Part of a small language model's weights.
Size: 10 layers, width 224, 7.41M parameters.
Each number is 128 + 24 x the weight over its row's rms, rounded and kept within 0 to 255. Layers, rows and columns count from 0. Numbers have three digits each. The size before them is the row's rms in percent of the matrix's.

# layer 3 MLP gate, 768x224, rms 0.0817, rows 691-732, columns 0-111
099:119156098109114129164108156144156149149157148096167150159159091097102093127126105128131155135125151168092166128118122131135127142169152108130116157119125146127103101101136148167120129153159156138087129090170097161143151174159113136181123139170124145168131130140179132129123162132141123149132110126117129124155130142156115130058135153117
098:133123125117118142122163132100114095146112106132154116112141137120129087150165097113150118147158127132118131119141132101185131187124149128102117104126134115124123133101142073122134136106185129138152134127102110147150171087165093137162128152147141117123164123125165138120123099102088135132121133143091099104113174058083153121077169114120
096:171135142129128155086124142117160114140077109104148147093113098104127129109097146134140114118132133149124126121137117127127130172132131122103160142144162152143116166113159123123122109146076121122087137120118139095123129158141153107105177102144099130152100138111155127155111117090158143139100148123155149126103094126136133157147124063164
099:134126125100111142166129142056120068109157119093127103117188106138094095151115091122133143141117099094151153127134150122098123160139118101146171113131120143093135117111107131163149121152150135175103117156133139120105165122109097126129164130141163171115132088164136086140123138116089105154135134137109139134123132140120147141077120085138
096:143112122112129125137166142118152147133154147139116139122106119161150141103139152159159132075144105126121101152122093125110140130114075138109132083113110102155118101143151165114106110145156127134131107147153140143153140142129171104133154139105104133131101096135151104155116152146138155137103132111168112066093103115106143123151125126090
097:159161119064155161146106158128124148130136131109118104141146133116099097108139130126110140125119134146158112105127116119126100141129148141117129102096140148114121132123104091133152122109133177137124105136157115121168165143136172107155153106131135103131147116145079146121140134062152130152070158148129110118127129164136158128086136069176
099:143085126129127135171139125152121152108105127165130125141119115115146106098147093094134153132133077145121133110149137162130150138105143144147118110108126178106172144103112153145109157134118145153129085105079099141126126112107135119152156143126144082163128105142203121168136119123115121155099132106086168134172112145092143109131169164116
098:141137109102123110104106098121139137142109095096124119123160132130152100110080083129126169118157111134125118117168144160108133165093121069099090121138124097093130154115117114124105143152139126107124138091114125097138185103115166149148146117176130168127131146111161134138122073146153138141150070122127140087129135138142114094141124142147
102:160119109073131169084148154127116108161097127104123099114135136115135148128162143115132106106142117116172147170130095092157154096149099132143102124106114138110099134125128145145086113127139132102101133105089107138117107119142166081098142118107072115098096168121143147148074158136127160066124121143130174117110103107123098134121134124115
093:098107147075087158140140094118124116114150134151145108122129160111126135132188139134115132166153129135106143122156122124131145105142114119114140094118143154134104109125147110135134140159082142157135123123155122203142143121106159147138107128143160073118092111163110156123111135119098138152131145153124107108136116094128152121166115144141
098:122153161125105119148138136137190101136098143136123143122147116155099115118093143162132113128124108141123152112104111148116155102096153140142096126105118126129101111120123089115180104176108119128129093079109110125144127148138090159210157156168101123153123095140154193148159118110115102119142070167153106133136119073146149126111101086162
098:138112120140118114133145111110104185130136150092116126114102173086170152161143101126077148158198116083098134153118118135133150120135146156119095133120162170157116121155124157107150135164094109112095105151122124150092144098150120145106151077096129125148138108160105120100123148116140147141098105158163142111078124157149177171130094163126
098:128152143091118119159119106201124152116116123090128157146135097104152153064151104123105113163139128180104165139146154156089138137171089133175128108087108122172137069132142132086153138134116171109101157133094085132143142132132105141147100105096097107142110144104176130132085120093148133120127114155130156102121106113140117133105111156169
100:118092142101090099162138095135137168133183139148116094068128133116152090131097118142124182126077131147149180154091145146063162144075123132134140107139088137112120108162143132121144128131122124143113103135100122126154136116111151153148146144139089135128113164118126149164118127120120110125118112185102138174147142123133132120139084113186
112:187148125104119133123136128188146099130147129125139121104113114143142125147152088098115140181138135171148131116142143113123171159092099145126076113161138112135115140128146148104183138143149159111144130089157138132167124134123128122174117109128154165133125137112123130092118103146180105135095103096109113101125161145126134118136098115133
100:155107120148093124113119148121139134108124058104111088106096126157149147129155104147103123075143104144137099103108178154136138123153135102120101099128137151103135174122101122170116123143137105156091135132130175089090147080131137130099151122149103120089149072194131086136117100170141139152143112164139109138133158122124143130131116154111
114:148135131140123164138141145111126155095156142119127086177109100081133148081155135083143150108180116115140096103168138096123179124115135123138077153122133138129128139124129158113149147131144094095104140114139075142146115123127091119153104135127106126122124134121123125135124152137121142124070133148129091131160143144174115148095129125093
098:155141147115121148136129102194093134113105087068086196191125103103144127093118124133103143113108115078118139118119100124164135149105134170131125134127118114128109134111163104145165110150117151110137110157112141098088153092126161094111188169126116132135109170173111118127116105098163174110147159150134107165082153097105133125142155096182
093:148122098107119158133110099156175136122120115148164166116158115139115121067141087104128144153133112138130136091139126142138123106122111095126141122090104083073135109116108089135064113169101139127113160125141163124135151134140144143132157131129124130117140112113135095112117131111130146121117073122125093146099106102129061101116127138126
095:150112146121132118150151156092150123102131105170082130109114141148129171124149135110104097152129127151147140157116119073104149111122140145121109104142087127107128136157168172105131124157148164148153146119127141079078093123143122092116106120131069111162186073125182113159114119137145120154138151116165163135113118132137112099162157138113
111:185134146100074162140136133153145096097141123115142130116103140079143129106117121140110121119109128121143131101190133129166137116129148123125095139142124114120138096109097109171116112130132135096117113102123100105127092133097149105140152130131100095147133094128147142114110153146141105117119129132131119111109113098143088097131125131113
099:150090109057137143095143158114181108150144113095144094110128118142136080109119088155094132125121111124129121114092180102141089143162131146100139085110104116140132141076139103119125119132149146083167103158130151087140168115092142114163145122130130106147114167129151099148157116082141121144087118202142089137093119116116152150142104121128
098:111096128106139108132139078100123102102124127117118123126120091119147130132114119129138142125109167123152061133090124159108137099124130111119164136131161167117094157127142133105127149118167158137175134123164114093122096170155154124129116103135158148149150160151128087104194131088121132125134108135182114126143143157117124129129124094151
100:112128104125152158099134085142126121142156160111139129150144064120151113159140144149078116120181148104142080089118128141141068117151141139083098150183113126135131147129129083126098078147131196125117137110130155112133143119128134104152120114129159147109141109132134137136139133155127149121101124106126093114145114106148113142143100118086
105:123123114121087110120151103172091116115089131134100116133098123119104114120168098128139124139152138084118079127125160141106122175151130165130121126123092134173141118096088145131172117157102090106105133113116134117186122121138165111166149116119140140117142119118159117192122103145118118107101108141123098120164107106126125122124126135098
098:157157118143136120102168150113135133146138121121086142111112122097157146121108148115083121101126101153113144113128148136143131118094141153135146135125112125123160145102144124082129095126131098114095108145114169127177104128123118131163165132097135156117171121124142134140131131157104117118107072126136150139147136104151162130108136133134
093:124132133150098147119145069130151126096112100133137121099124159142136119119132069076090143108133079142127124094137113185124120119140128118106122104116097119131143114131131143115109120150110117152080155140147130107136108075175122187106178095164122147129129117109122104101098113111117089134112082097109128143091082136130111149103112140114
100:159135082132124169153091107153174133114104122115135167137139130083109123112120153146170095119168147094173105100113167096150078117171094143128149174104119145147119118148129128116110108148109166138163124085147156118132141138140121108152135122087121160151146132144089135116120128158146172100090125172115117137120121129117162105134090145153
098:128130159162080133152103108105113100130124136189139111127137114131110134111164121147102095141124108123089088115151096140122154144153171117128129104112107082163167158126110117099138127148169123139125136121162121076167132127130116098130125109103146121097129112135103096185083164119167156118108141156157122113156086108196131104101114126129
103:129120147102128149133161127125109126152085169158150090123150129126167157147165134128135159174149083166141128099148106115137129107172205096141155134150145182100129113123140093136120119148168139085148130138126158071119106094104136157142108146126114136110184147121100126142108096113142169107145141080109102131127142115132132153117118170116
103:147142129146114161115154154111171071154122151149153123146091104117156161143115099132113142144138147086078122097108153161106151122105101106142120141122127131147138130138104109130109173158125134096147137076138150155106097101139127093153135103089135187119132121168113130113144100133166101174165073130074164116142170131084179138157101117105
102:142074136140077124116122107130156108105145135111115135164145117108137133140129160111092152104150134154127139105151152155118127107135120089078145143131108184132088086147117092158141067155129162159142185122175130108127111127156088126130083147136113136105130170139141132120149130089165162119083125116123152145115142101128148133124091157138
096:115126137124121125131135145111098140141141145162072091110051133137144155098134119144126150148143080109140115115148139168148126122105116133115115135126077127117128110109133141119132120159144183133132128131105110117145131132090108125160133138182097134107120090158130107103113135111107147113120084120103091107156121086126121124133111145095
093:119101128124076170128155162123132141144137117130115100128173127145115114117122124114124147137133152163089128146092116137134154180143083110111116096113121154117153091084085100152141109131140165145165144164127126081104112162152114118092107167144137138116133115149086087113149118138110113129126109119138130119122144120098093106156160135146
094:170130121107145143172110112113151166131128135118070138115166116106091089174180084147117139146161081122109146105119146156166141118160101077097109123074132147132133149124137110131119130125179120117138151114098133124130101093120097112148109154145110149104118165118101116151124140137099141179103111116131136071092134135116130147150152139118
102:134118133126130124110163120145106107147094121130141146147067072126124145095108090171183139156125115106110130120157135118046094144126115117145114152174145169126152069115156142174112110114112149144153104140167180143124109112156138158145119091115133144140168137141154140170152126139120140139104097105138123098095112115141127136124127138111
097:128148105128119161110125140126143126127113110144137126084122121158129146128106095081126127154097153115138160162121117091151110139106162096142130121128116161155156167139079162138104138143101125170153078137066131167145148112062135129165114123171144128118131179106146131140101147090148113144124127079078144145111089122079182079142089125135
101:175123114131149124134152117139123135075115088106161092152137104107108131088113156092097113141149134124182142128120133134117151097131142141101134130164137145135150138108130102121067149131120111129094146137099147164134144128156115178138150092136146097100158128101170112165118109141089106104184149132105105124137122124143155106084061122099
110:178111093119166083119186101148143102139073182119108096117181118097133106124124125107119155098166147169093131099142141144110117129118112119101098129106115106122099117130182121154158186136187155104120133117146144147154141139162137131148148142138079127099165141145111111146138136165087149131113130129103110107094094165139094136092131135158
105:124146157098116144077151119108101120144170109148157143095101174118125134073134122189127153083125189101130101134137128137127164101126153075123162159175167114139158148135111123107112120202112127099137181149115132150152132111134091137150143121126116146135136109172121097131121117164135118137121124132134118128127148136153160109098094167089
106:155121128124127149110137129135106140180127141137177135110125128147090123118123098119129119138083160126138122097086153154163160163146155144064138141173117111137088134180148123123119117120125193172111123153097165113164139114129166137141130157173163151121157102113113132148131115103110145116108070101101135158119091137122119114113098186169
120:120089191120132155119184145135090111108129123135131107181166113077100137160147134141152134105164126138128117119141142136094150099121172152109154130132139183114133163103141106118124121119156097115098149071107101108128137144081129096157152103113151103113128108122133130153139152149140131126152119130134150133152100110119140189135122161084
# layer 3 MLP up, 768x224, rms 0.0822, rows 691-732, columns 0-111
100:124143111147130163148156170158135145106131160103137141158160095128069137086116135152123111120136130155097122148118172093155127112148117131120156123101133136164109100074105126105109126171144137115143167115198113140099161119143117153169088133109102120157138135111146114122124161102133127152210137135120137142113121117129172082129130148123
101:099095123124137136124147122116113119124131114138093109113074170118133159078169087142156153163134164139149145185122117116120073111101120096131120154135127165132135116159122148148123111134130127133137114113147141161165108131125150076151106125136130114153122144110109151154084155119118168106108127180156126134137129095101106088116128166136
098:125115112159128123108143101141131156135103110136146130163109102153114148115115099132119181129079164108103112137114165118143116132120087109100152105138103142166121090133100085164128123114139112136154137153168156131109123103123155123119093092107150131105129200124133141124141099128141138135077108138141099140128110102163120151150117161140
097:128173129125154130141143113151101085145101153142176092133117119097148122131115105144113114144177156134142134119076114124123126182111125133031148126176084105138186132103125109139123145120115164121131135116110105131172131135139171121137159148146139123117105145159129120100097100167115153145120117141113112112154106150122111131102160065111
096:110099184141137129128115167109114097133121151197111126099142170088132146124142117114141112143081138127150125158098109129158130127148129132113124146152110131128145136109147123134134097160138129118160146140114175103114156158138109065100138143122150154097145152127105118126087099128092118153132141116091166113147131117121142120136106136130
093:137101173132131085145161100111155116112123135145118118145143092127088099163105118152090153159114135123140128117110146129070180113131119125148089114108163144140143126106158094149112124136131094145128138115158113139132134156171109149123186142157075116139157151141161138127133160160105086105125118062153124098117143119163181148125140147125
098:095121146172162105139135138127101083145152080120138121118102112134105159069155173134106121141075124133104170136098079137162159138128131107191145132124128134097114117115120110162111096117126119136140161096106132120101143142169094170154127114090109115110107147102104137093168127119142103130148148111173126116130133107164143145135091152102
100:138097127130154145152126148124108116120172153094142138118131125142131107163107106057075118079127085082113102140171122097103122111125124100133106098138145167113120116114130072139104099113167113133170076126115147189116138136108146136123122140139138164108168095093140139052118119111105118112080120134081151126135128132102134145117153142137
100:156128173082147135140124129122140112143140156124114111134088147174096104152167101086067148153155139141180118124126102159112121154115137109154134138094134085111084131075106100134124135122111124139112079131124133122118146070148158106145108171092119132146110139149140093101130147145176146144077101139134151136131114156137158095132125125130
097:144140146115122104094104163141096120124138140133121101128156107124120139104118128173134098124132142127139155160132134091115155136134080136090148133108117145104161154098115133070135130119110123146159127149165154097148084166104139098122108127109142171108139131163153104140141149128121116101113125120147111154138104096099100111145111123129
096:129109112138172147109122165167126096128122133107084131124148148120108159141164102120140112127117140140141097118109138095162163123133086089109154134146123119135134133133127157112140125134119104097168141080122103122121086120120094081101122119133114140106125134146085145060141114106131131106173143117087106130098081098135089085117118093138
096:092119140137172093137144117138167135147145082134105129141137148112109157087138112113129103129158094098189152130156128113111146132132124088142127160141117103139063142107162066163152077113104148109080163139121103104155159112190124166130119111132153133147101136110102088107121086091113104129159120094112082110176131106117129137135113129151
099:149137108179094126142130148155084132143099131138123118139185147097136117141125091062135144140105126146122115138094122108094106129130171052125103110112138149132049148128107121173100125095113130106178106127173104125121091123132140138168102126143133156104113138141142145115121109118154094140158120149130134136153163145074104122133153080109
100:107147125149145135100136097132161125110141093140105137117112112119109129103154130153116179160130106088112133138114132131152154095149083121131137136108165126093118102148143138111100101135097120134123169146080149113112078080112139144147168141163138076126122123146131166103117152144157140176121146135131124089103153171148071094115111153135
112:124132138126102138151128146116118130139107120131094156126126100125104172109114135127135137151101203125151123169149152116134127135129152128132113126105138057135156097129108160122124141144112126096079131081153147105068108147120112095147168135151124105121136101152175116108107104134099165169142121156100070161126140088141085124133116168115
101:138148143167134134107102104087149135114129131151097073154089127105133156123126099104163146090144119144106150138137155142106158147154102128136159130142143132151143100155169121134130190134114170132131185127133081126135145095093124119148103123115150129161117133152173127110135089136124112120120127130082107124167163119108149128150119117134
111:136077118144139122145127134120124121161143140131139094111135139171121157098116131095156131138147163131158124087144132135121157135154152150101135195130096188114112143107156077130142128127122133090144123133118127133146145160109120110112093134128111161109134132135119099133131111080135133114167110144132142149172142131138170139162130128191
098:131120110154148130161167125118139121142123116119158117147141085128089088147128124128159123123151099171100117142135128138063170121145120181152130134092113096132131084116116150161160124156154147118138128100164085130154167131125141138149136113146118110123126161099132167138154113106088151121089101105122127126108118111103127157165144117127
098:131129108098103096077129132153123116114099089099149116122094075163110105160096127104168155151107132154148109154123118129111132152143136203109130090129177118119135134139159144137105131137153123127136095127168124153125137127124104142127119107137113147129114111132118125112116121117112175118136089162082110174151139167152122123166119127141
098:144139151108130158120090154067126129105144128104160127103085124133169130138110129109153139147169092086142109138128142130109135149119088119107125143129116155137102119084125103151099143122155133105144105131133141109094114129136108131151130151136140132130071103147165146129155078137158117143131089124132105156139065143148076142086147101166
110:159145127129126169155138126144138109131144130171126118150153135115099129094112155089119100121137129127125116079122137138123171103153125135123126159055162125132203101116174153141113107077100121156143126114076112114112112101145068139125135108106157162133151183165123112115119180112115110125141148116149117131120113087149155127124096123142
100:125187138114125113165120142122137109161076107087152136120151149096152122128149139149150148100140086140131097145136125150123124110152114100125150136115095179112154120118145157163096109108134106124063072125159109107103111112138113164137116137119129096162072096147125149146113149174109137101133129129116160125153134085130123135122152132150
099:117102170134116138128130133154119132156088158152169135125133169126144141101132129143139156120129111104121114122081119123113124120145114111139127133163118163102156127090104124130125105154125086071135135105130117109093149139152121166110148112106106095151092128085161102146105137147133156109160156125126162141130132097123097133108129134124
102:132106119102119113147137126116108160109136120124107145146103168128135152123170129125120131138093102139124122075139148128157144167138120098117186105173134132140079098128125087109156118145136134088114146154124162131123116128113158123121193119139143099121162151133098135142156179096104072170134105160129133112108128113111148123119115130158
105:123160118125133099170131136122133133091152145098143101125164130072149102139136141138110117137131127123094132161128154119151117119137142155139127105086113075091081088061105148127138163178149132142151105105182118104139113128122162117146121126137140103142142140101159128091102130121164109123103179087078136144131094135104106077118096150102
100:114152131125169133115075148116144107160165164172100137103148145155135132122145099135153144151159156174146128123097114099106133095157164139185152101123140153096167127144148096105140135093091143130138116129124097123059155122119138106137102174142153131169100135149115130126116113130099097130154129140109091115080076115101133163138099133167
098:159141113152148109145154136112140141118128130118142133143111129148099146145121133094112075104108133113133118092128175124109146151126189128107099096135124058113123142120140115096129100187107117161113141111125132101123111146127143125093172139085121135111147174080126162136105148066129150160149142149119122105137098153169094126117137156156
098:125133153125114152115110134144160097142151186167114083135114145154159129110144142120070107137171125140132125101137134152096189119137123096109146125117148121093121110141182067165111145118124088118117110129086126152109109145103092144110127104133194127145103090132130113122079130158092133141106120161108113150092121093096130147148128138112
098:188097150107098123126167118117124096142103129149137138092133125104140110121131135153106133149103126137143123131169129166135149139107098129136102100114129160097155119132154122140155119117146170152135138128127171151112155204137109110122140116136136100132110142175167153090135150098133176134122133104119165099160162142095112101154173076104
107:112124143132149118126135162103147082084102108137111111170130146117126100123135122150154147099138124135102146133161139076138153161144131091109160136134158142145143172151098142138118114102091116137097170107119087157167087140101142112126147137112127144139095102151143129103109126132108105138153111132117136070122120144145132154120159116152
100:121074111145130128157123092135127103135118095144109076122130127136112123166152126102154139134161131114114115117145077100104133117087129153191126123120168122141127108147117140117130156125183154139136160132115153107098126105146149103168087143127123110202175080152125098085156105093153132109142133122136127167151155139128151084154091091128
105:133111111121141139126188135094136124130116107159124144120098144066122162095143117170132133141167121143121099116112105161104118142160138077141136135092144141144107155184135089140126118115115077138107142055091102126128129108102140131120137151132128099159124115122113147137163143143089095116133131112123137108113146142135157094139153136108
101:118134110111146124129088123157143157137148150172140113119117132133142138144163135140063116169109149136130095145139106149141086096147141133110142109094140129094122148147103133137149096154145124119142152121086109123105103148117121158151131110112136105073144116129102148106147152146136102113121181134161100117121122118138086128156144118086
095:120121165135111121145135169125139118132112120098161116142100123119151131132153111106121119123144135126137138128126144155120168098130157102155088120135124105123106148149085122123182073088098144161117101085140139151121097178126091121115155123123131088169114126142089093137150129097112130155097111108166143122150135161118153146161105124081
093:154115117120111139136121115118134139128148150162111110101139086166159091157133091141117049106140125145123113127124156092136180130108147124117123129116171135135119161141140127152110124155138176132123146148100099131129107090108130095139102125096152170137108127124102076131091140161098167129104083123119099106144119165084122123134075111083
100:112110154121108124154135123144129123094122177151109100151074142105146086109125128108112103135124113095139140145097151114126127109107096115141153123111168123157152109124115146131111104121072166139059124121140106103108168164154137149106152155087131151154115085125135160107125167153133127095152096139123115095103129131145139149084140153173
097:132109143144130106132095131072073125115143152144137118149115121147106144141098136151111116113077085094145124133120098152147122120083132098149124129118066151099108153144147082167104126166188148095148143125156082113051164148119137174140120128125145151181118146119144173154138116100090138126120152147139110145111090134135148122133117124117
102:155140149092131100135115123135109104098143118138129138131100132134140138157132133092159182119094098126148156070135121127114168153122158144111136197093116119102080140117121137128104142134128115150183138137117076166122156115142105094136123154104134134118118119140113122109169135132165154136094088123158120144169132112116118104116125143167
111:099099059157127129135116161152133109146124103085148100159094134180131117110133143106124133146138097114132136166121130152115167153152130134103107101147112159133109125135123087135121166145140165181141097145104130115117118134143120096117131106124118136156114113158153169124148149122099112132154164165162138177135163121141152107126137132117
102:148110099147124072099126142138140098155138083127155153112099104165127133141141110166128117155115107132126069122104078133150124098118081115105137095117095146135106122094120152154107129092093152112113091124119082128118125081135175143112114080134143116138107129144134128150093106121147119121107107085113137138157149132134128153161138123126
101:145114073128170171124166196130158114107132121142129093145167140102125124140144149109146144132131162113141135129160131144149139136140142120095131128112113110104124117174146123116129114117111126183090116092099115143116097132142115104152123172130094113117143131138142176178177125138170131120113140144140139087118127109086150140085105132143
126:127079133138117123145131121114116146120134139155107163092095114103107120095096115114114111118118135128142093179132197134120141149137122116155125197161073171133147127117092148099119129137109177153122095120165142119105173074122186122125113175120133119107145124126084144124138132131084137090142140099112109100125133129117115115107138112118
# layer 3 MLP down (transposed), 768x224, rms 0.071, rows 691-731, columns 0-111
103:128160061130123106149134163139126094099136101116112102124083106147101125123148130178163173100118147103122125114121135102142113145103137125166137134119161134108156122162148120134126110130133163122156154130111137099147137128135124137072161108107120173102113074144074098163159100150100153091112160126138137169080110145096135116143126106108
102:131132129071134156127162102138105100118158108097158122154137143100142193101115108123136112118178122159136160092152149114133110157141103149144098112108137115131104117107126091116134133155128151141126157136128153141179102109122125099102113137119141072113135142133103121106117151121123131147119133106098134139129138083153187122105154094117
101:143147118088156133101097147151095122126153110117125136113106120128102135166104141102123129157138101145096144117116148085155154120126158164131136154150146098139122135120114084122128070130127187108103135121119106142136178104171149111120165114140131097132177128112136089137117138125167100106084143103102153115094118094105127124130137098161
098:145125102138128185134180139080117130115136148121155167119107166138184143104161135122147139149131091171149105143156122127158093157114091116136088129091104146132154123190159172108155123119083084116112164130135129127094126102104071135130081119146141155145138138154137169198124159110126123128107117116169144148122095123111116148151093119134
101:120115107131117113141136132128141121137096099110148101129113171140112123124118068146117126104149104103123119160123150156068160156119106116110172099140142157152143141136141131119147135152168109123099105154120097154127132157130181146098143103139106096169137141135136087148123124147157142181155113130109105136098085137099152147124124156089
101:107126125109122148157081142150168137104079146123140120137128137150117128173093159117118121125120065133151133129122158120132118149147149132125127150140118094093098141154110137134084072152136083125136131149115096099130160135126114129111129112150117143141157124175112124133149167120163154133153132169084123151166092120098115087148128133156
098:140126147109104147132111110141154105179148175173178087122091149121162126129162144158116101112124189105136159128057121106162123138114088114113124147135168148130144130177108119108102097147146107103163123142111125121081171145137130144133111161138134117111175140110053098132111129098137144155144080098147151149118088114147098148107097093140
103:121099156126106164115174091114133107140141130200118185091153143134123106115188118123162099100157124135153132103134122154138106125151163127123166131135145110138169090118099137095100121099156136123152169131140101086126117131129144125131123138096110126145114104106153100142172130134119125147139121117132114148124100127123160115151144162107
099:106141110103147138119084091155091151137097140125187142144124077121128123114078140141155175128098162111139147087119096080131118135123120128123137122093068086130150140121125175108129145106155142102156189091120104151105101128137113119104152091122148153107162122136139145087133145085145120128098128153091136165155134118106133121140135141090
102:098127145107118157120141125103128114101149188142100145104113128146154125118193111143124153138129131167109183117146129117150156123098156112128139103139145137139103147152123135091141086108120169136110149122106161159145143139125145182136144114135122118151113128142083172126119139140146076128150125122146113108113098169144121128140173097118
102:109151129082124099108104155143141149133129138102136115148068115144143124130080136079113093104133143114149124146118159111110120097108101121151129114078131116119106146125110102084110120135120148071144117146138147170136123165128120109148132122096146121125131096144149116134179151120101181121123132156136101136128124115111120135155121131058
102:150129164121174139128125159166145110154138132104148113137135087135127073146102060060104128129106110141126150139068181082130114124135148127095113130145143155103143160129135146130128185134124122143171116127108119143133116135091133142113128132101160121126120112140100120120128124120127137114126117099183155135139131190076135119131145137171
102:104107130148103167127122123175131137118116158114134136112118126157143162076163126163131142115151132136089107144168100136129167129143124125126152155144123111103140116136135106143100134111122162132124101133148141117151120124127132100153119153110146155088152089121132113155106156117106115125128157098131104108123134094072115150087156101150
102:141138118139154144135119140143095118175082176126169133170089178091092157132103104069134113104117131100126093092123145134167133131112153130174130120119163109158126160120133171175130111165122115143099101150128102129167129122139151124103150143105141102094138126111110095111147129155125098123135145141141127122107111122112132093102189101143
095:133077111126137163145140146100110087112149151154179102112173108172077136165126123089140129084105104097145151157151139135149107072127109126139114123130110152102125142173142155137130133152116168104104118109153160106135141145113109118127135153128133122112108130130115127137119117132137129140134150116152128131100161086124101148108130103197
098:128137118089139150146133100136131141124164101127095098142122174120142111126126151133137103141103119078126158137163067117081175092080099138139112075116139125165084138114115122109135118065130100115143157149153082149103118163152120153147136095158131144136119101126090110167066116110151123103140125109077105113137149121149126129125149118082
091:132161165112167130128115079126154126102126147125121106157143136139107124138119153085119122101087102112149151144106156092139171082148140118090088137146134097125104122132134166130113133126165118102119108096119107143157116109154136130109111101126098173142136135127115164144075106097154132146120163149134117154147102137125091156119127128130
102:117161116121146160090119092134097101110099101100132169153118154115127148126147154155136123134144128140111125164149133139160159072101135134097135169126132149140151148111169088125106121083145143111135117141147125157111181128124117107141153111114130134121119120127120147164131129113085096173112174150163139165158116100155060150098109095115
102:129123114139145153109111125125172148129149128164165141105161096126122066144154097134169151088105099129132098107092151116141135151081142150125130115122140125110138110104129083125115153135119100165135101157111128104118125126121123114130138117119133210122128107085111160127106113083149119120126141111122111111131134099128076103116113089083
104:116100098138163144162127133121101136129108160142093138139128122126151155146130150125178100122108160130124150144117126100127124141103165117174116156111155099126141165123152084158089111094142132119099143105132108130124123178162125148087146111132104134130135126131083141105126142143137146158066140110133085078144124159115124131114143137124
095:111070119162163100075150126085092142108091139151136165156135096149119091131117136090115087118129135144115131157108079139120169110110103117136150122104121137088119163120092174123120147130104170130129114131135089139111160116151150177081124148132119154150132173155096076116131111111084094133105147147140123115118071127130148114093137157140
100:110144151079090108137148116120104127123135111115138125081158108119134128135170119134137137135121136110139129138123117128114160108077160144146177120150156115105117127129114109141109120159118070121095099125087104172130173121146132142126102115113119137178187117144125140095138122071165103104121156111092104102125168171107097112121067118180
101:140142089144136145142081095117178120135136122099125149156098169133155115145156112107104120111122093123165112133117174133111120099081132162139137095141105145119075121145208165128103124144113083140125134161127086141171112105160119182145162168123134173102148140134130134109083116121152114133127119162132144153122096093115141144107133113117
104:121105174109126116122116155131096123105158140144135101077137095148093184139162097113131153136095134122087090135182130123088072152102130124109142132153146140125118080126142162127173111143083116097103161156129134160121124136074097183161139102139137104112095124144144095164139115118153124119149130133130128137153105119173155175106151161113
096:139108129180143144135134136112139131150182172133093160126173114168148085123104120133145137116147119112126130159126115158140130135153141119141153157128136115138141124118087124116100142163115157084084116109139136120114073125122099106141135161113120161101096133112108117144159071093140138107168103101123121143137126154142106115108105154126
101:116119160117142100175097115081121101114135126111118132123151133133099108117097055134138116165099119118174131162073109078115159125113125142142062115135176148137174137118121087125134080142066114123137126131135120121144068183137145098143122086110133125132091126141126110133128129143154065163133122135103104116095100116110101118133136172141
101:112100105144131099169093118140140073180142130136133092175133136087120111146117117124135139105118125125113076152113131151155120156156192172162127138128116093152161143139143096145117113163126120117102140134143148153114129112167121076105095110131161106118147081097119095087137140099139152112103125155120117138072151113109143114121150083142
102:107123141128145095167126112123108162151134123148159099134119120134090108174072077101103113136121133137108100141146109179150127122114108084115119101148124129117125120099149122134093172154122141119140112143105141089121130123108142116128148109127098128085142104147160120128076152157123119125131138103103118116132132090087104130137135155114
098:105141100146141122081107149134165119104154149095103121113150121140111117115115120110158133072145116129148154163134127127143066119137105137122145142111126147118097119109100149137172098148139132120121092092117128119125128162156140137136103141034117160115112145153070137150131180153149110154126119119070133110096106104139138174122149141113
093:147143140134124086130089126148125119127164138119111157082113188126150128088142169129152139150139132157136174119126163125131146141130107099178165138159109124156103159135189130111077125072101132134122121131134120109121114120110188105143102085099113144140121145131114138146137104133076131130147094129148099168079117075131096172114111129157
103:138114141121112149164138121111131111168107109160136101127139157122123125162151149143095157153131179107127188087113130096138191136138135128135139132088135122136141114141155156106072152130115116119136125111131095162112113079115133128116115146090116122153117094101121135147142119101128094110131123152149171133106163168127163083123125123163
102:128132091130101134114123134096134111085137151153117138140114115112159104188112128141129094128174148137107119158138134138110139114143111076124128162128124125128135113123155161153064124089106112104130136140133120114132108131169130099148167123134136124081114141104079109159124155137091095110110127109131114120122101170116160171112122127107
098:094105119113112133151129084170136122090139147135139126154125132122063169146149123141107101204092143141153110146104121113125104147136115132140150126105129087134133135129167120102138123104156085089097101115178147147101115176109152130129145133146138113083159158140113134120148161104143102137175117124160099151112155158121117113094130155142
100:132133083118142125145143118130088148164161118179127188082132124143134100136143143121144107151159108104144161112130159135107132160128129107109102136140108175147107149117140108142089196164150136158112151158188144116116136092184157130108121132122175118156135167143103099141137101122114118098133121096131108142118129117135139116112139111118
097:140130164135147136105141134116140148141127091123139149140076179136102154175111129128118161100114110115140146121161119158153079098149107146118139129099158153100124124152135105125153137093143096110147081118108128135154112153130105143151139122158127124149123107108189188151146156112132103097152210105101115151130087126092120132171102123162
102:140130136124113149104151117127102119160109162140122133124168200097144135161156109122121153103138116135165136117130142104144115123133162108131164129085152117139117114148138125118139115141168122121118174150152118152123161146138100137145177116129119158123114123153107134130161128135123134172110146159097119119132140118137124150099147093155
100:152107117117118110158121118142152104113118138110108144106147140168129122113093103124164111139147113133098112123073131107096131113150140122118105148121166167113171145131120086130155141095100105109139125132140169134171116137155114170156142176112127141083131089178138156129191155130139130117158138126151099100140154116152119088115123097143
105:147123138134118120163142138104146115158093140125138129078159157087109075143138128145128127120143073127161138103130114124138136123136155132101125131153101148175144104148080162119121132061099138181136128154126145097106118163117126077140111134144085122132124130146172155136102106104173174127143118102129153137105135140139108147162117145129
102:124100129125165134112112134099135095150147139103103128125138141145092120091114132177141119131124170123117160156152121169100170088137137135137145175132089142063127157153154117123112130052081186158131133093152131098122125119146101084145163161106137133133103120153112148119127143150138117174125112141098112102179141123121134135100143118150
100:167143122113092139118126108155154111082146109138163087137112129181124120106142172158105145125169083124125121133095143125136116161109109127107120110169114098148051122170197132123139121115122112115137126105136102126080136175114148103116150136130128142160085133133163130132129130118136130136108137124094091133096145077103167122088139106117
102:116153167094158160094118126135108127083131116151130090115140137148149136171129148119086153150140132128097073119103080140133112127119104133133112135156115121126137131159105146133153123140149104119110069121126180162097125121112159123132104132141154155136155087094103177142137120105147148159132118142164123129096112136174162106155076148158